{"num_hidden_layers": 10, "num_key_value_heads": 8, "head_dim": 32, "vocab_size": 6983, "norm_eps": 1e-06, "positions": "rope", "parallel_block": true, "init": "uniform", "beta1": 0.95, "beta2": 0.95, "decay_fraction": 1.0, "batch_tokens": [65536, 131072, 262144]}
Each number is 500 + 40 x the weight over its row's rms, rounded and kept within 0 to 999. Layers, rows and columns count from 0. Numbers have three digits each. The size before them is the row's rms in percent of the matrix's.

# layer 5 MLP down (transposed), 1024x256, rms 0.134, rows 522-547, columns 128-255
094:486497528487483560497463546490459515489454521485537529435527501488522512454479486453420530510538531491480577505492506535469426515519509534522484510520503559497532461422533521494562452514434491407554424536502486537461538469488526493477515527525525482508449520525495567506530463482533516524480498451553442479459508491524531470527512422456459531443467561522519522558435529541490495455503
104:516550449489502541512496528487535480447585408533504577484511484552459536527557454551470529536469444536526533563501543513465479526550441489418515485551495555416496559560481504473463492460473512491505517469446443508486479493466531460489499492447501465527465474492478443463554478451469470543538477575395453478426461557464455529458533554427509446562525588457502468433476486476464492511482
103:489498501468441486459414566491555507497553560536467436520538491447508521498519572509498473482514465512537517503526496508481409481519546505519516498450519446537498517463549484481465429576506492441502532475502512518421470383481470503455448512504475548545509472513563413498555544504472484448509496503472462493495523517515443541477542488489489467437518454514424509507536489520479580520515
102:449482507455422494539475499567501488492482456493443530594547505510529439545429462586532471559576532478483473512452486515421460566520515454485451579553552539492511524539551500485566514494427497522457506499544444580575450495507490521556544507505465508477532543496533482494525421506468493539507533486482501523538546454525485522458502557496500501507549565527422502480515467488516496491465
099:454511460501483479437493456489549421481522532567467527542518515540527560519517456507468444539504471535509526520497472558522511455527477550497559479562477504474493508523501561510571514503555513485444498493477500479478489584453482465532538598497446551568474504509524443495538572518441498470436598523530428490464557442522468426519514542504550516486534425437469458509484500512523419426483
099:505495443541482457463504476483646463505438489511504539557446520423457493560505497528519472531506565480565464512585527480429445466509505463514499554501452493482498535495488448437550458444443459545486441576474497499508459463603529453543495476411438401538545531567492527484563496459502526482502518502400468502447478484498505572477480525503628502470530491504544493509446530458516546505457
093:426523514505554480501552517418466429487463592469580485476461524452551474458574524469417533540585504500505535455458502533486527479524530511551530491442430492488506493536557556517522536512491513554482508519472455472517491469454488540458503494539506532501498514482496457467473571549509539507498478457522569570570533522496479483552506458507493505565572462423413501467372483446521500491443
104:550517512544517467435576455471554492529509433467425480451522466475526450548432537507554528441526538431549526442530488479516530549489510515543466481466475431535499529547453553485481518517492491514484555550480496502440452541478507517488471487536569496515526465458437526411459478462612479505502543482469502458505493533449520529488533474509490531529464458443471537441488460613521411556507
089:448513543603524441494497542407540479538487535521489512502509503530521546517547521501556553488502544564515511504534455501436530499481482441516535527466520534491544465457600454462515509432507422461532529457515481548519449571471490510478488525516489514513525470530535472544483457414403528513520530523459502443437433453527462476518522570533510457495541496491553486425536514453477476526513
090:481431509504457494562582523500497471473543528524449470540519444550508529544514495442544476545519554452408467484440544470471513475455521498448489527433540554464477447603476525469514542487433498532403459500505503521500494457532450535486479544506481502493431572434547425481431454489498467508478458451439514518560576490473500503526517489477409509434438537503533467481452501503497552492506
096:475529521502472539508469470537575537493565464500544467470471522532474491459506486530504445462429511489510472487534496541458533553479499467469544479521527570480454564551524517432465469561530430488466633477432517459556468470404568515478504455554495471512564501503533457513494484501510498436576435468528495534471480473529472491578531542491503525519471463524462559468582507541487518511490
099:542451566521498496525640472474499499471519547505463542440553563484450518491493524519541464495536488529468510495485558529519493483529466538496548429424519534448485525538531548577481490474445557525464493472595456469522475468452494492510490463409427502485526525563460584626540429522508504474459535537488487474452527536567481500500580463511496496546461533488452522524440489440562470516524
089:497497473463558480470522548517500478537480508472504461477407500444514491484514507492544528532405464505463481461465517491530496510428489505480469489536435478534554543576477500517534474471500487529493582568469557457494478470498560454468524531533518501540462521432467475534555528524511462437463388524456513546522508535505511468481527485556550493479535547505493490528488530475580496531533
099:453485528481489512521546499525446509397467441427534490484466527572529460552472443524457474535492504483543480487492552424569495467482494526503546496557490531529485455550470474473509500501549528531487507523460448430539532463521517480493554528436496468448520494485508467435472462446516518521428527486471605474417484494480465537502470486530430523541530465415451519508535449460456440547460
096:441505467461547611447595521496508571478453465486518460548562492583446429443568502402514493471500462491485450497485524562455514569501595497482514465570553519526492471496532509521547522592495506459553490550482597555477510545526547501458526475491555501436500482460440524488465461457449531564505491476499510490560499451528518434500540492510479526406458485505483510460448559480469465447484
101:486493487536451497504495514522461477439579471499488497534400490494554506515515485546513458490547463511547506519552464544489537452410452536579446542464494438513506523485461473516507442528563619418572434538503486489425432486500520488549529553496506523516530490560471545536468554521544509537479563546579537488504470489499504540489455469508525489584429556454559458420479530501471495519470
109:513551464504517527494475474453603503420506449457483480495481516461509473408483495530592514443477522549521436514521550473483477481506533536553508547426482506551497435567553498449539524504473525479481482548512442497509439489456460472449516433527511433493450445550463491498569427581449439509554498488574532554485503430461516521482505559534420496508541467519498462569490548512480520530513
106:486444541442501502466543537472481481502533467545463471421513543543453461500509525486522499469447505501489524516526512441463531540459543493569520421596464525539533493470523470500466479490429468463479475410506426521531496543468517461408504518476485472499506549518508520572457522507568442363486490546498469497455541455558487447477559575447523444515540457510520446507512473458530470552500
095:538492455482423498517497539465601536493515461499463451500522457526493481498507464490488522426563510527493478529460527488485464552497557546505486476561490478459488548549415509518551436531446527537546539586535494476434492469504494499384466570509459471582562446581584464440497446545461441498442550475456601474487472472545466532475524494464458498533563497483496533535567543457515504539537
112:495533462431521403514519485464549463398508386496476583548473520438458485527399432485477566429450509492530494498574445463554504520525433503503484469544525457511459455464505514480479480534484446533531434460441460513508454486447528475510532554466461484493478508458455510492462503466579484463550492561474536475436532530482468528502510487523566472583422426493455524499493466469457513517466
097:491568525497494469492471485509443525455504443506491418473456534507545521504523486524526522448456433483509604441495412529531565464494390451515515523518477517454526508450473518493450476544590486460555461525490553513526495489499489446435447499508549477457496514514502463492496568563487542510545514490560506591484461502563486484548523564527488464558501543518534534527517522516568452553517
098:518561469562503482547550459472528459496388513452532505465465504487425485441466502476460494492510445436540526486439521393510548517481451490584480535512540592495494454463549514565445495451562548530504509479476477539466499517532546560486468471490478482505509545465547419419373456462514490576454491553503463488508491471467523498434512491473504509474495510511490494415497533487429504511539
103:475458543469531553541541452546526465575531594549447541561446488561484515472508509557520427478504520491511484585436506500483463519508465462476487480539480539427466512451474542473471492491437573539565516459462540499530409523520553483508517526474482522525508514502614464466488519515451449474422372482543493453505416543512493494426559565517498492529515536515466521507558488452481545460513
096:461552474474527483520516573527483521497522487477526447512492565545500480555530561484488550482478519480503431466523578517483470507531541521521472569466546509508463439488520492496520511522377446492497568398484482560481435507504454564471517460493557487512536542470443513510485461506493492467490461479542535516423512508485498488545504527489516495514554533476436569507466508432553509528557
114:546521525538460560513478429467469473536488481632447427453507487493508512533470553545514495498453573517486439505435466469497362445466512483486463431505494485464511508535539464512499427478539451515495505474490445491511583473506499519423503539467517483561566572535527479412467544557461502501490515508545491471481494493573489522475479473478504532467436562538475481537405485524472522501536
098:506542511498482508603478553487438483489492501520487540461390498536512507417538533478460456489417459489423566475520499521531409507495460495440528520476487453484400481497525498555509539522490466426447537434537546504477497576566480528445505528481467507440562551442537540516519473522508478526455510380509552514500439525526439545498550528484535527542492525500545454465473480549476499467528
# layer 5 MLP up, 1024x256, rms 0.157, rows 523-547, columns 128-255
104:560560466499507473536479562544577502557467499541482458501447510556486591587479474558517433576459503491442554484437503475521528426462523475546548515547489505516422504509525479519439569466553599543471519562506521475518506507567508494510518453528479444512508441447472530466519491500537432524504521454493529496549488469515481452510565469515495510533493476548497487454556487457464501488503
108:480501540519572543513508493547533485552504534556557508452470459492505512572530535523573519546497494535563522526470553543626552515583505587463560513457472558513501450446534412517515451520509523481486529528489488522535508487515545544505543520525558471434538502498464506492485453541531496457538444460529497493449561500487590518509434510536531546519575513546485424568423519477543495487422
094:534510538459488527526499573467517485456504515484551464472500538577546499413490499451505544532564472516550442493547555491539529440487534455519508526519573459518440529480560466500454376484572522488506451578524498409438461464512508529526405538457480499529491494516551545539491486534520509515447433536483528479465515552481486521513480455499537460478469492585492548462543488571488484539550
097:479516517544470454435507449499549445436493517556555510452577495496494470551542531510469526532511523568499483567436488456527497434524599431490545485434506488493440550502481530548497549504494501501540512620478520472448520512554568494476480395435528466520507612451464526538505500532476457434503477423450546441432525511544401477484478512489530500502562441497494486435456482539449535463503
095:511492469528598510485510523530503486602505463442465536483565539537500488430479504445485453525475518517496459558449501442523583532555529502544526447548467545539569505570467496503498475508507473472532584463556520520430495489524510538488454535499468577422520579602523539489443522507476525514555511481562513445426558546450569439467521527483501530557478457429499502519556460513567493522537
102:485516469598495549474401447545483571500439474456536483438523579594475486538481498500454534583475442511581438504454521537547522487516500440508444495537470501509556575448545500518500442474563523534485518510505523511478488500543471472582553518564555495492516494528483499559491501472553475477489503512500467495514519546567496506484502495562521433526526509571524502502572509494495482471506
103:504517460551522503529521490529507509491487520467580468520521564524453479516549475471536451512490529535438496543471517411539493496588544492525514462451532507588465531482502500522581490457516538463429496462499491561502535509493470483525530538462420503496528438437569489498525545535478592554445478423546479536514489516565457577463580471537420490406449545521452500488483463564536494454494
092:488509484524502504494438534501537541507461475440556493508523525473604465549567496504464492450471453541519448475461492601507501471532491537556428485513471534485427532541508519507493556523468536613474495504518478489458470504493428477514547467439494548482530526535527554544447511489485467532565546488557494520502482556519554538532498508456524524443446514531551473515468439491464509559495
099:440464563480497481467443425508492613537518553509527620584489592512495498434426482552458557505483505521502521488513403510491493458479488513519485481484487484446466474435564449497506490489452461559518506450454578575502480512473477520455533480462562459558442438551481451512461490428452518474536553515520543494484546425528492593492517521484533527543428487494432494498483502479486446462504
104:525515506473534503541501566444535482515491448486504494468536517503569521519579450536503487469478539553532576476479529480472469537544503593512502488521461496591519445546466489549524563470434520539446480518511491443494493505539472493518475475463516525532520425584468568396513533444473517490447533461479495542529508594518569476487455447503493491534420514433455477485510502491516601503540
098:477471485520478518545510516476552525498498496545508492464508599460480424442445520441528481555529545508554465494487560516491586454486496501515490469490503490519461453425505507514418536516518531492527435495532540440516490481490534513417529552548455526534458576474555403526403553529509513493505533417444489586509535512500456509539467409535480550511463498382523493478484513499443550457531
104:508477470552428489523469445471500547545504477502524510535536524580452521501521489511456476473557509482521503473532436507438469452504515487490552489447498474443438480428580448515454521526464548506526505426503444514525471496476386552523475471465543486482537448527520527488442461478445498569533591469464441451538434460456481534523506497439496510460497446532526526467507486518487507426456
125:447530476535566493499521445506489506501516518424464502513494413588475541552504522503474499495502481485519566508523489481534554551533500512494484528486452444534551528543525465504568436469529429477547496483529603542494457509488497530480559517586503478419532530505579525544453517494493503487538530525515489498577530560517529548538447526524541462562576473520411486447559511497503522490463
098:560538524511445554468460546481547530559520470492518525519527507484545429464521426530473558498572520501533519558511520481510589496546528553483580486533535507451500479553475478530491545442531463487525457569484504489416442503518515530442466520446491482539522507489528551528494507551432570521558520367493505516527534496536496552479464419544492545459522535472481483498481530524542577461365
100:526490452515500507524509506441467458511488413449488584529489486495607461484515446477523421479477517521506531533578522537521555526486514458523526483514550540472572494493520481471500518547431571523527510506474504546472445536505490468472454456511453537500433600509516481522429572513463454514547497441504486559512505486508492545503547554475479529533541467466512534483551500487474475473500
101:458458533494510522439527464500528452465465526542507412481434436493493550479464482480511520488512513476581515510595499467540506500564535498511583585503549563518511522462489539554422535468452520501496494437473549506557499539497553526474498523505428498504532466502493526513433509587524503491477507484511491550443507462500511454466545384545522451519550468550522506548496565517585540485570
100:457474517495559566563563490471511421504479492567511512524520510466479584563556517455464459542522466541464426453502493512579533529512496558472544472503472498529455466438454464488408501533504481541567406503473496428495546500546473554510470518547468523480505549496461549477471523517475502552560524419420455585483505448586451474497471463497502592505482570505518568433499535508548454444451
101:501487561498457547530480441488538404431520503461531480540457539420523504469567549498522520533510515508514530500453426503533533480543485563576500492508516489463506465489497456528551559519514469565471493488522424505497523519448529506470484347529538564546476556475437512517519540456582551526551480516527505510502453505531481512523480515458501506466502573499528506451520455515518503515495
113:497472461545503573466492512448458513507433518504492563542495554466444515530480627482501601441543542539524524514465455506523532436463451429439497494527505439531489491480477516518528479457537466490570493527501485526490463471552527453484489533574465503499539496472491494494515458437487460533488522513550536542520445471442499487553490513493527547468453455484446603560406442496482449453547
093:410444518498545521518482456528464468537476517473498516603515551490538432449508585504462481539517580510482424535492545468465484451505511485478480493542577460500402519535439475528473425523443517537471514525482466463523501515500495549559515534504413488519484465509530511524515461464457480491481465507498483484492543478507509515456505515441478516489486470448381514508489547517499592464481
101:500461478443521537536480496566581542556516503518494511512456517457504504492474390445499508511551616523525503525402512477566509521503489545484525480396528499538552558432518456491483507483484514455513519515517540484523497576488524472498441517544492503444505386476497478498420538420422441557521561548557439467482434573472475497434503578461524505508506479463492488458532511504540436434483
100:384481478564586492421460503513502527393463520584552528443536550543506477450527546484430534518476473529490522472499571468484490526505518548475542508488500477513545533486461521470465543521442519467457466430519509517525573464454482508516455461469541453565451474507491497467498439573518481461532552361520393441513494475474462474533504571501552453539488497514431479579517547486542473585486
095:527447492476508492420486496508522497591492519599536535513471503478569542561525494503496579494530507523520557489502483527536507515489520483542617481487489452474500470497530514557484551461560512513537499539566509465540588546514488448548487480451493537533606540493406431517454507596500463465468529580496449485544503410536521490561514519472457477508438475452439508498523453486488461468480
107:528534537494516476543469551504434466490518517426484520557530520407490462550522470470464540447544493579433462464514526421503435540397502506517462563508494563515544540493487475462568496479514520518453514509505525549489569564501473500553493520546522453459519548535539461452468506476468500454461585548522489519505482515528527434482507469539426496540461564520535484459548440478535497443476
097:493526458517495520477584512527541546446528560539495444496525469544524450436537487492485521449517486464509509505490480514470501559479538430470489477552487503500525564520430545470530466504528445444505516412481512494469449474510514493470496539548472418472445521530386512546534539517466462566631498644496529491502544475517479559533481468510512418523538537555490507434510523492472564477471